Each number is 500 + 40 x the weight over the matrix's rms, rounded and kept within 0 to 999. Layers, rows and columns count from 0. Numbers have three digits each.

# layer 7 MLP up, 256x64, rms 0.0878, rows 116-222, columns 0-63
441414526495466552496507500533523493436509497400437499500502532481488528508494463496613459485522471505447562515528508517484493458591531495526505440435489523515468426436487559461428520527511503
458505517452571579522564573510606462520425495488510513533480560498467505511539444495533459484496462487445509536516485503521511498510535488525518544508540432469503508524470463527427485494538565
479512584493476523539515508489525503486597423484447540512439516516506554579522532517519501506538547488438470488491445570494443426477519506528515565558461467516483462507534391558550528581511505
533499505491499497468548471569530471470494528509572473458526512539483454452565415481505400525544505528467497556491486568418476520533445482533535446575507503543504511535510525514558528480427534
485481428571462485521430452469522508510486496519510511416545558493576566475492493554513494564523499430511523519535453529497476460478464531441553483469524498513534564440510507531479484450512474
499526498423519559484502520559577513548494425414453461530475546505543493526488447420584461564480492495476440415547463492562484492478517446481517502573531507507579503526525478500538487462433593
522518525496564523551532527498400553503431435525498385523530463457538479535489487503537481569498523526463509527567446441465468472493444516490539455479506511430473511478556505589498466479496476
527455447456437490519435535545486493522403521471558552527462566525497555504467460590477531576506456492488424511535537489582474588527427455474541453462453580501451457505467479428421382582603513
495465483555424455547489470467482456433499419489584473465599608508364442521559507446504511554462490454507493482534525564460468560512490441513448483441446477499552467543462574456439567524497563
505533466547503524577496443476532500466457434510513424489545529484500489470456485495528474548536505522474482486483455448547470532488529503565492463468545495466531495499491463535440501430535472
540492404466480542456559483529557493480468522465603427522487544489445425462513502470474525518527509449571511525524542480434473454503502488516510442516447499420525513463518515465475485495521608
517556535523499545452495464525554548553511495494478547494515520534575467524452423534523526504523510506439480468512424491501470491565448497522526501555445467501518395474530528486498477460440504
489439480558479561442467515550454502493532511546525428513512505492566505489453470604517484520508504459475512500500431499509514547532547509477524485518466577454522589451531560523471444485433486
459508519568473512458539540492456494510524564509459417481527443561456489426563498455552434465487522547488508484446505472486467527487529490546518518541514557550507445553493440493515475546489558
601501603478520468485507539466482493467498528530468446583591451543459543529531406522483474525564582484475449483476432523457507489493439459491507509517438529498513529538459472500537500561424547
459525423487444599514510575508379521448457521477516484458499462412499472474581497448500541590510501447506490524530479435479541524473591526479456478463483486511506473486458572573492460445527527
473490537518497520499481470493564544494540426512470487475492477419550463595457537491520497542484418472533488526506470513509463473555443523460505480478540501506493370605488538479443457467604490
539511500450511561556465469488539505493544441528489520458476523449436483478494532499518552504590517479416504531542432473505580525489441492525506488487466524502584551455472542496515440571488554
434487504456516512524461512479505503509467533457473458433574510503511531491523474512509460581564517472575440493452492538484506507459494530483400587504466525528457537488435547439520513417488522
505496545486471492455399507571522528476410511443545557399551498492575445526543528516490455492563515487519489434537498522450535504603535521441435521502460534578416519501541527411511514528474487
457504522507477478462465457440507521496503488528518486481527516531492545462482464522491552503530590532520480560478522523453456461557453542527510503479478488526528497502498455506450534490483548
444524487552512540485508472526495514434542565516529475526486472485475516490503504531452550539475540535512537513490524505444472549433424529513585474491532482518467450524478450465446485481527548
503495482427505529454516517500491505425495536491493451505465469518554498530511514466543514588488550459482484435576566448520524523541435443541477471524474481531474532550466489467487492498499507
471485509493505507513501459535530559534520438490489462476494508509476460520489476553521477506497497508479539487444513490494490526466503512480543458499440518515511538423529490528509545538565527
545550459471540463495475485577467493412570473530447483508549482500394385515511547531533469446412511529507490476449483581425498534514463463510457517572444520647550487444544517563556494520584613
538529530495392527528474485547497553464505526526459478421474496454570504490514482483522526470570477392475506563491524536512456547513409564597468468573445452541525465546442545524465501530473500
483460472447471490518461527541451485518400466513541500530531614526544495532527496469507422565498527511525461440469475532458500496526498526435472479504510468501520514501535495498530464478541491
559487455511455467489447483456513537429469504479510453480518505462488470450563549569567473508518406493430477487549503532506505443573578494519571496504541465507494493582562612510428458540513478
537505460470553508514529505506470514526495465447508527508528510551459471472481513546540506484445466541441468459462519481538526492583422541464524515501547445499470446512501475577508476472499510
457504490464521483497531532522571498454439466552521515434460523495396516479565492489519566540460543449387485569496554517595524523440420560557507578506479461543543458470507507482497513526461510
503556494546512536406506457496484572557466433470575460500562464451548449503416544488513474454473536569417537447426450553515477515467474547469433507490448523519568446522512399553523520484505557
507510495520544526510524493495472481507507604455475442513464544497568506482569478439482546523540500471515538535446470495532527453536461568439532451477499449495439489465516547513484478460487544
450450536464535532511540450543463436471545525420450501495480571502474447522529530500487546494542513517519512476531501462542488519461393495496486451541517553514502506453561459482480399537494498
496526492537472537514569517558497447433497561491520496479528515458506470514490470482564504517516517492477491594502507451503440500498526549455460509475481453457512438522548471463486523496447544
538513525497379496571502536555461510413449515529453494518495548501520450481422545518594545443541536467517454509467501436580529469419492448570532554588529430576506495510510554482479486565491478
504433543548464419537572518481485432473426525452562435477461477526410494561518425502490512509544474577539433556463470457533508506499463515450506505543433510528462411552512401526474490502469551
548525497511513463399477520496462446521499483484542440513455551473461507468488473487461495514459470563520574480528508522551457551453447518500447551542366503460552482566542484472523470518508565
523525484533520516482482474516436479511530422487507492457501524520467465493452522485576460496511448451480515469536458474503500506564465410518481522438475531508496468477545513450482517519527495
500543499450467542473550569463472504497488473507536476524551497462573478512470550489508555478479502503472494552565549485464521506460550453531527534404513561524435415607487561361501509592470522
491473490531472486458520473466514481509556488443539427461523549468480458596575508535462519550499581509459497533512486508519475468475438418505477465552509491520534515487489539522478498491511467
488482518493506510497507494530481478500517570467465455472580556517519491525512489496493459508536448471528539526484463505526561468453478537478485533493537483513547491445521476495489494545509538
482483485493492513518511498479533578555432473516612492487503495518538549470502501455459492445455493519558474539476426454520473508514515521501576502537450542551496473508507485497464504529552467
463484528525503534519482428469499594426514492502551475529466469438481559442487507452522465560457514564506515506489453493569424507536515475533538471494527489476478444496453475487472503519503499
479460481486522582509487559528491529538488494491537539522497428545610451434567489540477522477511503493458559479473491462450553423511465476467550538498508527545433503446517450530420481506483503
535482481503413510567554494512510562488513440476467483467442500428529487427503456529472475449532515507475509483508568561470515465505480562528472559583445492511535461551578437440493421506481546
472547441474547506592392457545507450541518457445500443488540593532461559544477500447525515451434557539496462563553530532579559525527430506553422543528501506485516534546442456494462444495497494
433448491538508476524443526592489529498494578477504423548494503514468578489572510559479493524525540470501462496449444493484508469499481536507458478468499504513422473423512517503516494501529518
496533527452481543510449517518514578499577519512502488552506575458486412486533434575508550515460505421459459513562513580509523465530487571524552444539497512497423457488468477500483539471473552
459476490529549527533554457465524513463459499464517475500439547548469516439452510547491493518519493510497517527464536518502434515547525544488498534483530449505545488522516460586484552464549523
465512470467552534498486434480472527450458522473529455490489526522530448476483507496462516412485481496465540521511464475527472538495468496525503536462540517514550497483472487478509510490484491
499504548421474560428564425470609467508436498495560481516579452487519492540462499483584484566489554546567546509519510501396498455421528513521535462455525500435508450570496596438563492507441581
482435448514499546506521438496527448492450565468557488542534522499537526421530489435511536537563457518505523519451548485466466498529475623464510546520408476558542489432507527477481511439441568
485514498492578479447604496534495450514523450428487488512495540551575505457538478553498497489517540493542480458507518593483532412452486518506511537505482558488492491495519509468429467516448538
485509470530514464526558483506477537464486495461514466477488488458517500474522489478523501527446495477524538472498528465529535516576539504485539523483447470604511472537460495442465552477595450
525548506497501517473491514498537524533445503510521491511494530512471474503432513489512459507454510536513455490490445510515463423518502536453487466455486491476490449540532511512491509497486522
470474576500501489491482484460453510425551561506521478469461515498555473490505532478486528563424478355439555461517568484564514503430476513488532561503439479498571528547498544470547482446509508
447581484503541503548475446489479547614451391518584516482533562521471470434531510495442541564475537475518445452562514465514464495529554514484532495464492538509487559551551482486542484512443489
463473505490532523504490501532475496491526493480495468489510501564462501513469447510528492501489577522500501484475486478532490568488538534501552508472462520454518490446515512471443488553461502
504504479529508441461504522491521466477470441505490496503459505520518462497402444544528507512572507433514490516544538544459522550450501466383522533485513564477470533540500478476469471528596524
474479511463582511507515472555491456496451498473490527515484552504498445468514505502527499522520489512477497510529503558553464529456499495462529539487523508480483492544469484485542516585492446
491528520467448514492512454526524523573504520524510458486546493492556409458506569565490496490492558430438411484476440508506475530536600405587511536477560537444456480468490514496487450550537519
449534467534533480532567473504510526498437552497525492497531515471518484361519516588502551434439493460536442539488469498391515565486479481480426512503549509463440530496526575523532481529481491
464497525442529555513491480482535497467544523398461520404463514452562525506484512485518569474511544454475421450480446443501457534513443438523494520522564536572538517482511459529530507559551439
472439505463545498496511451435501503500497538456526477474541503530518508498485503506478468465516553480485488479468499519558499530550459484460489481435494497485467449500475523533558505471541535
457491466472542467498521535510495527560373503437494479572488469498532443550456452507454505451495491494469439492483366535448503451512526469517514483500427549443404453530526493523508532520513591
510500553559461465528459561497439511515507444402478450493557553505490525428484464495564567499655509546501450579524476502469478470465562467416456502517486535513549397508463427436479493477507427
525507532483468499549514475530544503469491497494480441532506537511552483420443499545500492452562506492501496513539513449567461457576461477469489430541585476492440539545529438566506468469508502
565479479458478509472543517502516440505523483467511519542502475497488437469444422488467514560529517502516492471462505517434507468541475575455479480553537531534451458538528511493471547534501581
477516492562510406420515470508524526465506590507566534521517580520433413479499514511427542498557562450507435530523514442526473511456484453470494538542560550563471477558481526498539468632574530
493519465542500518532451528508423471442525478440525438555550583455567563462520485464555483559489444502608570423549552495481471503490494498484459522466545449535524550501534523464500428557422524
449478496559535517499489454534414562485499519513513558471526521484493571517460487508430572533556494504518544547482521509515506478541452512585507518514449502486474484444462512414486502566529497
451525497491502469402517551475505553484506545509505495593508548519502462509436523554462451501521530473442566505436470467494496489496483435423617577487471482594541414548378581502518512440540480
447533515520459478482528521566525472518469469467558516429407541478526519486543481483482440504476448462486504471541517488623571575429562513542593456475419475563635514611513446434478404459463498
475529479474481510538491486541491547473439507500495570460485527511626495495434545542495528524517482511462510483480487491499474481497541476422513565573467457457467544550477473474454517463516456
506481471515520434556496509537497500403502522457465453398488501461440491560520546558601497527423522495477469448474429497507586521497477566470507448503578492555581441459521513522513537490517558
492452476562499519554508489468483546452520483527550514500470534501537476514525450502495483597467557451491489533514485522548478481519466543569553511477521447438527423472529459608476551477479537
492517523474456493516553490492567420419516494485489518417511523488504452467503512521439549400548515561540523575520456431513449528549469502429534517573557451487503520558509534469431550567572479
549467477478495516520507480472566536504559426527437428503493459538459468523450498473548514491487518488418482505499486446497531460573478517474480495575495438562540522486461527490465460515480481
496520500522497527453528463488470512513510461513524526518511532498576427463482517508469569540477536492580566535478561536532470544497440520425561424477532521537478500471505504555446526465549585
552586488439452475457443507501483487453516536479472422486503512527484464527474515473494504467466478479528547511435465607543521547509446466476499519411532582515472461495515560495526477500541555
463443511489498539435542477503500523523566568539482505474549488541542568471452465454512511465483611475522457476542495504452481466498517518542492532499536511502449443567491514479547463533527491
468621456518459453511476420500477559531445484547544498466516608523449514468464479509452478518456547440503439472545527528460474511535471539422459528520497526495527562546506479422558473505503518
464494562521458513483527406496518469560522480436568513462516515457509500521583634506500488433482491529473449579526470582550553535448417486461538597501442480499523486532610553510561524541486467
539430525507522546476508593480524546542417550441474497487481465544498419470466497434564495461462556451488444470506524529502515541484533548508558531554509507548491500566496486539522502565466454
511519487557481542510477479475480493523507484498536502582490532465517502456450540547460552473497545508421514584494489492527460477552548506545470538467454448461493488533491475509490529508487580
512457487514492462510447504532448500565472452570502522469536533494509528453478546621541479500436515484501623477433449554468505499458482517548458499539479542547556537509558446560467477563502519
452546573496573497480499527471553410491477500470540452518514449521484496542506507504502449509541462522511505450606480449507501475439445470554551517529500482427527515545440482554504480540492606
569558469429501511485534448535518492539468489493505453460486520487514566500447481518508471520520487507473484605529536522478536434596436558525522508518483455623477519503472499464457526515496466
421461502523596581501483466549572479598487443515567490508463501590512496495579512580540473466439492517467433470526569499439535509467450484488571537595472467516473460495562447533500504515412510
453411530549493508518488511402476465468492462466458493474596568497467543520568445511510476474548394481528518482500405508496588529501522411534476538459478557468428490518447528458516482584618475
470445582515545494500529480452506491511450546469466462494524540500479472485431481506551518466471588443511502542490555597519506482483508467521487471501576472526515509525525465502498496543472525
484439492456501523500527520558573458478502562494496503562458492442495497467584410503522548480457531536510440474505496497459488405445519504478533469549450439553475477475521481569496504563549549
446486553493514552488571521480483536522507525511543454411502437547489474543544485490469528491510441491573570455465450449476538530527460477480565519547523477549473448552485486475499492546513465
439488500514553534544518477479520481409443528521475436503529465479462503484535554556480448551540558557537555441485462530481489498455544510544445549493536488431503523498538511545517487569581500
472536522551510521469462460509510407443425505425560493505514597557567495474495499567549468412528509528538499522495491485502455530522506462495505452496486494433462509514539502472468484457512487
471473574523568526486501476519529498579525503536521448407474469522465511495536473505528516495484498471457503563535446515509411433403456498504608501525419569524514551557547553513566562492493554
572431532439553501426474531554467499448480552520448513462514461524435489480532509540540456507507533511520492460486507517504482498525467543440491486544439461497490473518460513530577471533591551
440507470533460536494461586538444557509521444465492498548507525455501481546444555529448551549459510477471577530452433481499449535474495520456548575474439531487514472504512499496535556529490380
506482501528479442480447516530550531498504442416435507458594464476516479469559520517470457527503484486455568502517499462575515543505518433475535491451540478514470504545508594525440563475530486
528603522551523549457458544502541448496525516519508440529567515513462456435545502520413516552510524472492474365541483463454483500510496489497453533526530571471521529493511512467549490481491603
498450448528421509520576498541547523523495558501529424491459523497461521504488523498486525537528541406523525495426500465546487484523501493499458452478486525512469540453570476491426483570552512
490582509549466502498541483477515460470557400514528441523516475495487507520492445511542547544534461573536477524438511492527491522545480480418459618529496484510478509439442566559521500550505551
455469494588516585520466533493575500544512475465518542535504479508508598500431478506445461536493564482445543542436480482513543461485466472536474603478455493426546535492485502467491475563523411
555506426491519496462521517493469517523492498564568386515492517491528502531482553508502509487466567491602474530449472530562468557440395479473521553456457485514473498500515543478526454484412526
459470464463507519461531493480488483499470562526542543527561520552577419475566470490413411547576495457465469469456588472452458468477458460442539569494491504505489463475545531499479417548550527
434503513430386563452499530504519541542534518483546521508579548529499527482507450533493483557519533519489537432468526530438484441512475478495479490592506568536451458520564503461504506461442499
424543567479487486508507483562496413437558482502488460459496433436559536570518502477523515548508495471540547490440504487525490486514502542443532568518461561507537487516444472490511471494492451
# layer 7 MLP down (transposed), 256x64, rms 0.0849, rows 116-222, columns 0-63
482558573494520515468531475456439442480531467525529518577503502449493504584544465491519526498450527581593459532469477477567396470513509528458505564481477436546514482520513513525468434515511514
528501480517464471516566521500495524492515511504497472545500492472476455564466543495571503456498509442508497487447540542485523452530538550503515461554523573477503504596536479426530521391507503
525489501497472517497464486564496531509558526448550564454492567519479470524571559494463544460563510560503528454524495489496560447498519549555510482434489494561475500611392472456533535500499448
482476477535581491562504481525490466533527487512482482524447473515517576522415524536476437549557449580462470557495549561508503483495465488476509557532537476526541517536481506526493527541500411
505451530502504488476505503487500499457474542495434482497422518534455508540526433470458535421495497569500481494457506488487469547536433465510436512543554482462499481562480511538586508497543509
522542447526524525507497464462466572527541378555475504486463529506421518507539439516547518490558507455425565472540582430461520488462534430514423554546430403554466534578468508433515459495452559
527464497523438479486541542511550460498551552492470552501454527510520513390546493505490506504502448496577526512521546457554540512445502494526490495539564559565561426450516586485467498450459551
485487528445535526491647498497462506530470483483629507499544496548562448461441507542471572556486475562530441445534515558508535542518552481391505436526459473434497503482376538452482485524609585
456459462408459561565537445485542486498545542449602507456498478570446525543530518524448433487417471478481443446520447496505521527407481465458475495519500457429497529525511502424499455501484521
522476498443481511442484515541493488501480537459470534498478457527540511500518530526482512492508507442481528540489512515463504451554476480434535521553461471522411488517515514495557515538433509
492469531479438512488512526576521487441475529455474490403484495487506539547481475450514504538466510567480539429540468445511543566529530521454557465493490468460465466531432456597526476537547482
422525448531530424492544486513419442468482503530458470537504440493481527567510513523515549535529475456529489442484523536498558504514541537442479500463494482586540523526472541518524461516491523
491551432495541473495480503537462489552467527530445525509496495537434422456529573498496447481470444465507527506513574521549514488453521559526520473539483498448496506561517438524544513500539472
465480467506492427541506515491456498511521488503417548573529543476520458501535464536534452544510572494499512518495495504450530548494418497472529537443433543415458501442442504550569494539523483
532431436477479505456507421516551498541473500491505514485485489509509524536490482499448495520530422536431527511443537482398494541615521461473572504461510455480497519464506545464415514447555536
457472499436466460506508493513557480524511578464557532505555543536447432440550549454507514441503484409431512523515589547535533495509493541466425486446521503450510502530492481476444562500511475
467441462482553532520489485497516491463560490616513501509510557585444488450486539463519441613452464519560438526442475573522520486468457520525547534490424437578482487456481531496526460537520517
565531440535443531527522515544516445521516525600480510535472526484524443523470485469488463576467491529609520563530493502509506535468417563470528511539517541546507510430473429573506433484467438
535473458507532497482467522478539502503487515454462470521429509555477510487488525436518526464490569533468480523511451467435447512579541542543563454443578500457457428511512466506493508602547528
496510537603512532443458466496654524446542592524467463489409491458492481528517523533500495490521485569515583512451450527513515442519522486466485489517539490468520530513509465477548492509430478
506470458445495484491545518541479528480418469485462515549536478447521486525575512437528489487520458516499459480517486486518460518399510470537402461530490457490473510515472571455528491491487500
519558527511516548503521503473511474482570488533513533541543552537498492509471506456514521453516527482470517530464492507451575524458535574517480483519516496502543529540472447534499467585478500
488437466481495544534527527517503504527515379457540486482593534561531453520497555494495520480491534457464445570549525500514476470491565549439353484511444545480525569491433539472502434498520523
516546503514470507461467554473475477500477495451479523500464484486505529476524505427491540511503552466491474520525520470527525459554498472552462504477572507524455470524500554493511467461519521
460553542484469497534496508466482532456502494477551577489496526511531451501520514504473523397474503511452534538447460512510549512428512570511501507445508642477534433616434396497556434466476517
492443525583494538421477488575574536558476497536583495608474542478470510537520484538556537483458494493516409524587467484461485449478538431454564532547498546429493577479524485564582565490524494
537568522554501541474518460515479475490555525537488553553509434504500536497515472526506607526528476498476489550472496467474493473478576495504516486476579557466456423499486531531516509489472476
442513550472524490507480439517569570536470557526476523512524532482467530550457431528486437470522534513495440468485485403457504477548490531525513486495439451426538489467498476518481505539490567
507484509484492538543507503495498491494508543525489481491471492524528525527530546475488490462512440444530523540475526501493434524477536460474440449537450509471491483442491521567515553462506492
535499521434505527541543435524477574506463513472452434481514578489547474489558536588481497545511546449468413424516513470419483421531554486487482444547407440449492584472580475486531573570544462
387525531494503484419592464481415540426441444524569466432537423531539511497494531470479433442417546548558553526417429448524507594484529584478524482479483476522595533500470553462448453495500519
544499492487484496552444499492534515517541479502495479452529494509531477480442520521477492501537414498433483466468472510442489533443530465525431517534490571481557595515503472455494522558519451
507463502557530501489477425574469542461502524478464460521480528486444499467475505535544587514549434493471470510501496578571452456529564491501433470484483455472543494510546548467475502547479484
491525427537489499514471491508510517499583474577522527488547472525499527533503479560438462526492502494472494533511506465543495534533484508566541496481501601445512536506527501526445540556536450
475422608422527411535521510590484543525417533547528498485551554373437562458528552514574441543540547533531470471528536429477501459513497493488496474584548472561550593557535461471463551543511492
512588460484545592539510477545525526490525488516504555524454445508519516518457523523468537444480506455474522504460572504538439427547506451466538519476425448514497466460500571475472480544489448
478507529481479477461532439536411589447490579520499557501488540505536517465526477589478516520523498470458504529453560467519574468485532497515531458555537473491448474503515559584489512505538539
472505444481515498557493488509577573498526557502534477483457410507488475443563440553543485522457497530474512471492533508469521563476491489453591545550485465485524542534497534492470507522523523
568519545492422471478470545452551444490509509475417420535475466458477463442556527528460464443517516450534529520546571509552496423553424434503585527521442517516552512499497429576444475396519511
534553482514502470496482487538535526545481491522537543491443453548479495531480553557452494460520443464535436475527501456544469531558503572523496536458555512495465520498459466460418545493515454
534498490477478466491540467514488512545531511560519516484472493475558520509446473518525551500497536472501547452537525543490442499521549517521449477482556571546479503528464500516541552489484468
550537528492497553499482483574487464503512501506440468474530522495482474525498432530577519542499459463473476455490502499524557515400493499496468530413503557477436538452491494535539501546481483
513493424457528564546487474518500555506520488538439510538474530498451502455571493486513508486531536527514449492515539482497535489517555416517498502483553490502529519469521561469475584525503466
493563492474450535460463513543553470469540462453523499427496500502454519401473475486486508515521491409609545551497453524406494523514531482409512509500509585554545553444424549487529451509519454
474505543435473514523447416520513553448534530503460490502489493479546450540526496540513581435480457578497483492460596476542488459456465475543515451517513487523511462503569482576516471483420488
512457538533522396458562515497494542517457442495466493528470484463514537429492560511505568551540570546507554523488457425406458523562520557511490511473563472515536394434559390500525572446533470
514531498429506540451518462445507487449479462481503528548479533476602477490454500489539548497459521477459530466529501461498534505482488487523540517521566512528603497569517452507462537493526513
513440517480533479459564502445499470486443564451539522509484462476543593496510541451460454502508481555449524427505497463524493512516544466525510484438574511541540518538499463518486475564493469
570564540482504529480473514520458517555514458498470471492536498506492538531569507397510529523501498512509510486452438493462525462543484446475522452521523488479464546538561527473498519569502516
533458497470517462509521501484549492539468551560502525532469487503476499497504501513518508546503513490546478446519542483473563458502488515422479451544542496478469489561485518449514519524514513
462475487510506502541432507537510524440552484487408567553401471466492472426513462514589509422513509501463532504497498489579443509539474483484466531607500555485519581481520433536515480478504443
469521486451479467535436521486425502569453524510498565494490477462485580521500481491456439464486516484463502449530483474519492513514457493484519486483475497494502517557493541557465523550539452
420456510479481531526457538526593472586459461489563492541616483486514473493509557481525515515498494420536513518490532466551411469520513521515536521533532553480493438403493474504483452501474541
556496510541448498540432552503477495504489467508484521476519450509517500540492510586525491475491492421538531506521437520479415525494586562477476542477489536466487471432471540620478448527482495
451460462541515481531522511492451526504562500482488486471519512504493506493539514531481564522542475469500492526535512488474535530454489468517492503500529511489512507408474478453467503481499466
525505427498541535476515541507579402558535512522434470535558498519495509489555517502543513568496517529569468533382501509450489409529508512533513469484532510479479543463505565512568547566545512
490521557536547525485499541578500452450495547557456544528450548515521533500389461474525522526488509498470584506492542477494432501441569441424564496502532485540569491522526491575441500523537444
549479458429485503502468468479462517507503489522435551474542484460509465452509467461461469509508482507523461490533549517556505452476464510469501509535508511501497462506511494431539515484537475
492505560457465498551485447516542571497580498486495506500576533531540541537496516470469479492524490523464430559500479469570496500462461500523503439447559453540518538417492486530475520471501529
505486546560479483484513512488549533489457440403567467488523513467502504485536527539459453448452519458506504557515502485487539509379547557521516538545453506507430499483567493538448507504489574
494514417470520540502461555486573471468469554447532526529539512528440516506463551468466519513572476521551558482456443515424555437508463429509511488458487472447441600415464516545478472527516520
531541503505513475494484525493557446444558526531524447495522508489531505538498534483628545584526469505415579484529542522532482436541465537460570517571486441503522521520443496525482538487422477
516532463480510525487599536502514532420551468464504536454528442645513496476523489462437486436552465402489439559514520466420503439512487508510474470523495574555572513487514494438463555515467458
484440465469472455503450505467455506485476483520442502498462483466458522536504512540515508420485464569534499519495476470530529546436455536495516455546558499465515563512514443539493542548527488
539456470540424473422468532476500505544503503514504531488498519492457462510433523497557515539494494557496485528521501425553500424448408506411484543525539499581527474505443451467482549465446450
465518437402524524513562517529526494506542463501521507521422462522515512486515493417496432559525488460483494468538572507448497446553506520497510502521508450476491513415526527551508501448473548
469515507483547503498496552533472497450512455524516545458489463520503509509544507500478442429466497485515548552480530472495483438495560453518489503504443522542439512406501451491541562509510469
428534523511530514522478452484503551483432530569475474494475535470479519483508565463516535440504486535448519506544520407485491563495500453508523543478497489498550488509467486534503474475460500
486453487539493523560516509550498461458593562467524528477493475512518498469558522485462447508518465519517530477490484466582586511478497523582497556564429502452469512464525594495528458412558553
454498595584519559439602509549457480567471470498553537486582592540478466394488548494381442549478460493478456483556519542499487477510509469503493493471505499441439471457447556485434417432516565
525494493469494474455548475463499498533552523532477507566462468508521518523556476440514499478550517520488421466413489505505471521482554503473530443526491520502491481581531470522532496454461472
569505432458567477454517471527501529559472521603448507551535536504468508567589510540519540532505487464483417489501500560497510433510501545556455515465471512474440567477516488456488548419430421
470509452487543518535488514489553532531484579524503488553499482523500471486540509471551573498509535520494490539466501451392477475551483468460500478452500515447367505401543513577467588533498525
564451551532461491547454548440486498585483471533474502524570507479415517508466434538500492511434552524471464514522459535552541475515452478528550491483507511553495487498568532569470541517560565
498548557454459533446554483504478537560528451530581528526519499477501492482479455489465450530513486508512511473490517505479552492461515520501514507490513513440407531479537488488471464460489393
568509498438482460440533480557482479521498550464468455493475417498428536496461548484459583443472450504476522452512486430488559478491497444482439510480504518537438485522485504425489442509505494
529464540523495487513524515431519426453553525522551564553479558507562539462431524462443507548530512487448444491424477521526487571531497442457499468531427436578462516501477544531547454470539444
424488515556507458497500513479457516502418547471492509496500523507526496482482502515495447558509493477495512445466556547457507576491526451474517518487497576471453492472506456471510451567495540
520507557573415472467485524531493521488434505471511551472483486464524511502464490468544432424532521413536486435540449499520542470516512514557476565530535522486532500466519507489487389475475530
475513568480498540563525518554457566516430470460534522525437532485481489544516463552488449456576395526535504501491467519477479585415500553521477460517571530498511489491482495530523501502489488
448460455464528487523465571519512510473502480502454549528523485506386478575531496518464524532524469534478496451510541464524510449465532517469492546475485500489547455515500503559506524456524479
487500556507554499531501570454477489432555520543472515512446414482605497512542479535577506430540494484540543490448475529523537456514530474521561546484490533506479550582504455473444519518513489
450451548381547555473515439499431501472368488471542491488514496380559541532509465513482425483510528524511558502503511475555475458546470603457485552528445561457498486564508471528540600481471521
477462492526502485486541523448450567469551466542480485531457494466467486539559384554452533495502440509542523491482575447546454547495445457515450467471524540468546516489411531428537480527500528
594493479474493466499490508510484504444471539460444494496511508499496511507446448463540460523580458479543507442401513533502518527494496492555496458520559592548477499477525519469477511504578503
500540520541439499524561386518524564433483534539515495526462489502466443525456541497502524463577439533572499535579503484488510513538518534464429557499549477480533496550416539429429541475477570
501460556480416505540529571482480457563557496473495432511464495496546530449455527440451533586501552498424482462499523498482479519532468509430497574474478453462531536522520421492436548370528504
532437485526476515512426524428437434474591510527541520489534513478489454482491518502474567512503463426473525418542509499504528555477571495491473503469540559486489520460566499451522485554591540
469474569456467406468490493424472447447498474437565487492443466448513505496489519612558584505525447456455532507526462526506448520522516505546561453406507537462509526529499463463436470540513574
511599458472550532484567498469439447398491477514565469497440511545551547502515524420532541501496526445566449517416482536518515461461560498521492534483497477518482523532576558560434512551472491
479537453458440495505489529571474492476569462533468511448519446507553528487574512549530440494535476502522577479543460438535470515498521541502571429438588540538487474534565565531558546540459504
451553452544521415503468466486505520465445556512524561493457440521515530508501517464471506485391457432502497503527482522453552515494473461484511576460529517470526515448448448481482512499544514
528486505433559509478520467455510535469517549378488509503571485490472556566457458543527480567523486447530521453419445508509483545483378512486521595483521490555484507464518474503452460527486515
595505554553478513482427463525536541585511544632521519491554466464512460521478527459493461490459500469573502582525566493481478502522490502479509465459436503524487506520501507470473479451486522
536450464435444484478554564490494592502524539517486548506503519494479526558476492439526539470487517483533530499481510482499530476508464460449499401470588552525504482479496443516548539494488471
547432456480489493420485494484487498536546505489515512422511543416542505495452560522433538480473559507454624482574501467572510527467513624519543524562582534403528415477441522523492484493543485
507453539505494471447495509569446533517453460487469520503487501495505419501519580457475473444510547498453512513490476480429471481448514437506413581469461488464474474574549458494490536506484566
505550507496550481606524496505535476490540514508493501581519516544507512417515527544465478450495552485529482421517576549481530471466494510536421424543547482480549574520474476493447453537482449
474560530503496496496514442471452499469508551588436497480438475512502464590491427458518516430518501528472476454552520503517526469497535524473507540473434532520509487503480448496583467509487498
443490561420531499511465565546523426452507501515472514450552513497492512545546487511528534484489500554490511470503517538517520514584570466531586511542523416474482481531512418509550499522504449
449527523503563502493453522528515523484515513554501563545517466460545478521524454505558476509489493529527472493550441495475478477515497427542453518521522475542549533547495550453534508488469504
465555441498448426551512466485518528548462547527511512495520591534459477470502426474553457497471469446509482472524503467505484494559545491568472493531501456529482574468543450565518538451450476
464541515503511450439462516506545521427456567552502480477424469480510479498529515521521487409567468484506523456464508499440550567503512505595517492530534441495485507555538464499497432521474503
425537571504487493487535501443478466534469497424589515499525534424555583503540469522518484520496504540536534473479495517551462507517557540476505457528519540505542575524512533570520524498552472
531514559472486477559467514501516527539581390587422439504556518478522485405523494427530529432508464546488547506535437524497512503567469480510467545490459572474563488500461400565548515476486525
521573546541527467534489517509522489484447557455511430542507581511517503551495533588457552475483494447422487557468514492473528535451469452531509539473440533486545526508498468529573555512530521
507503468570486459555455582474504555566459520551484466541543561473442482453477459519497540538545550486559422504568475491487545529530486446530457439467572515451412544452493553473461535496503509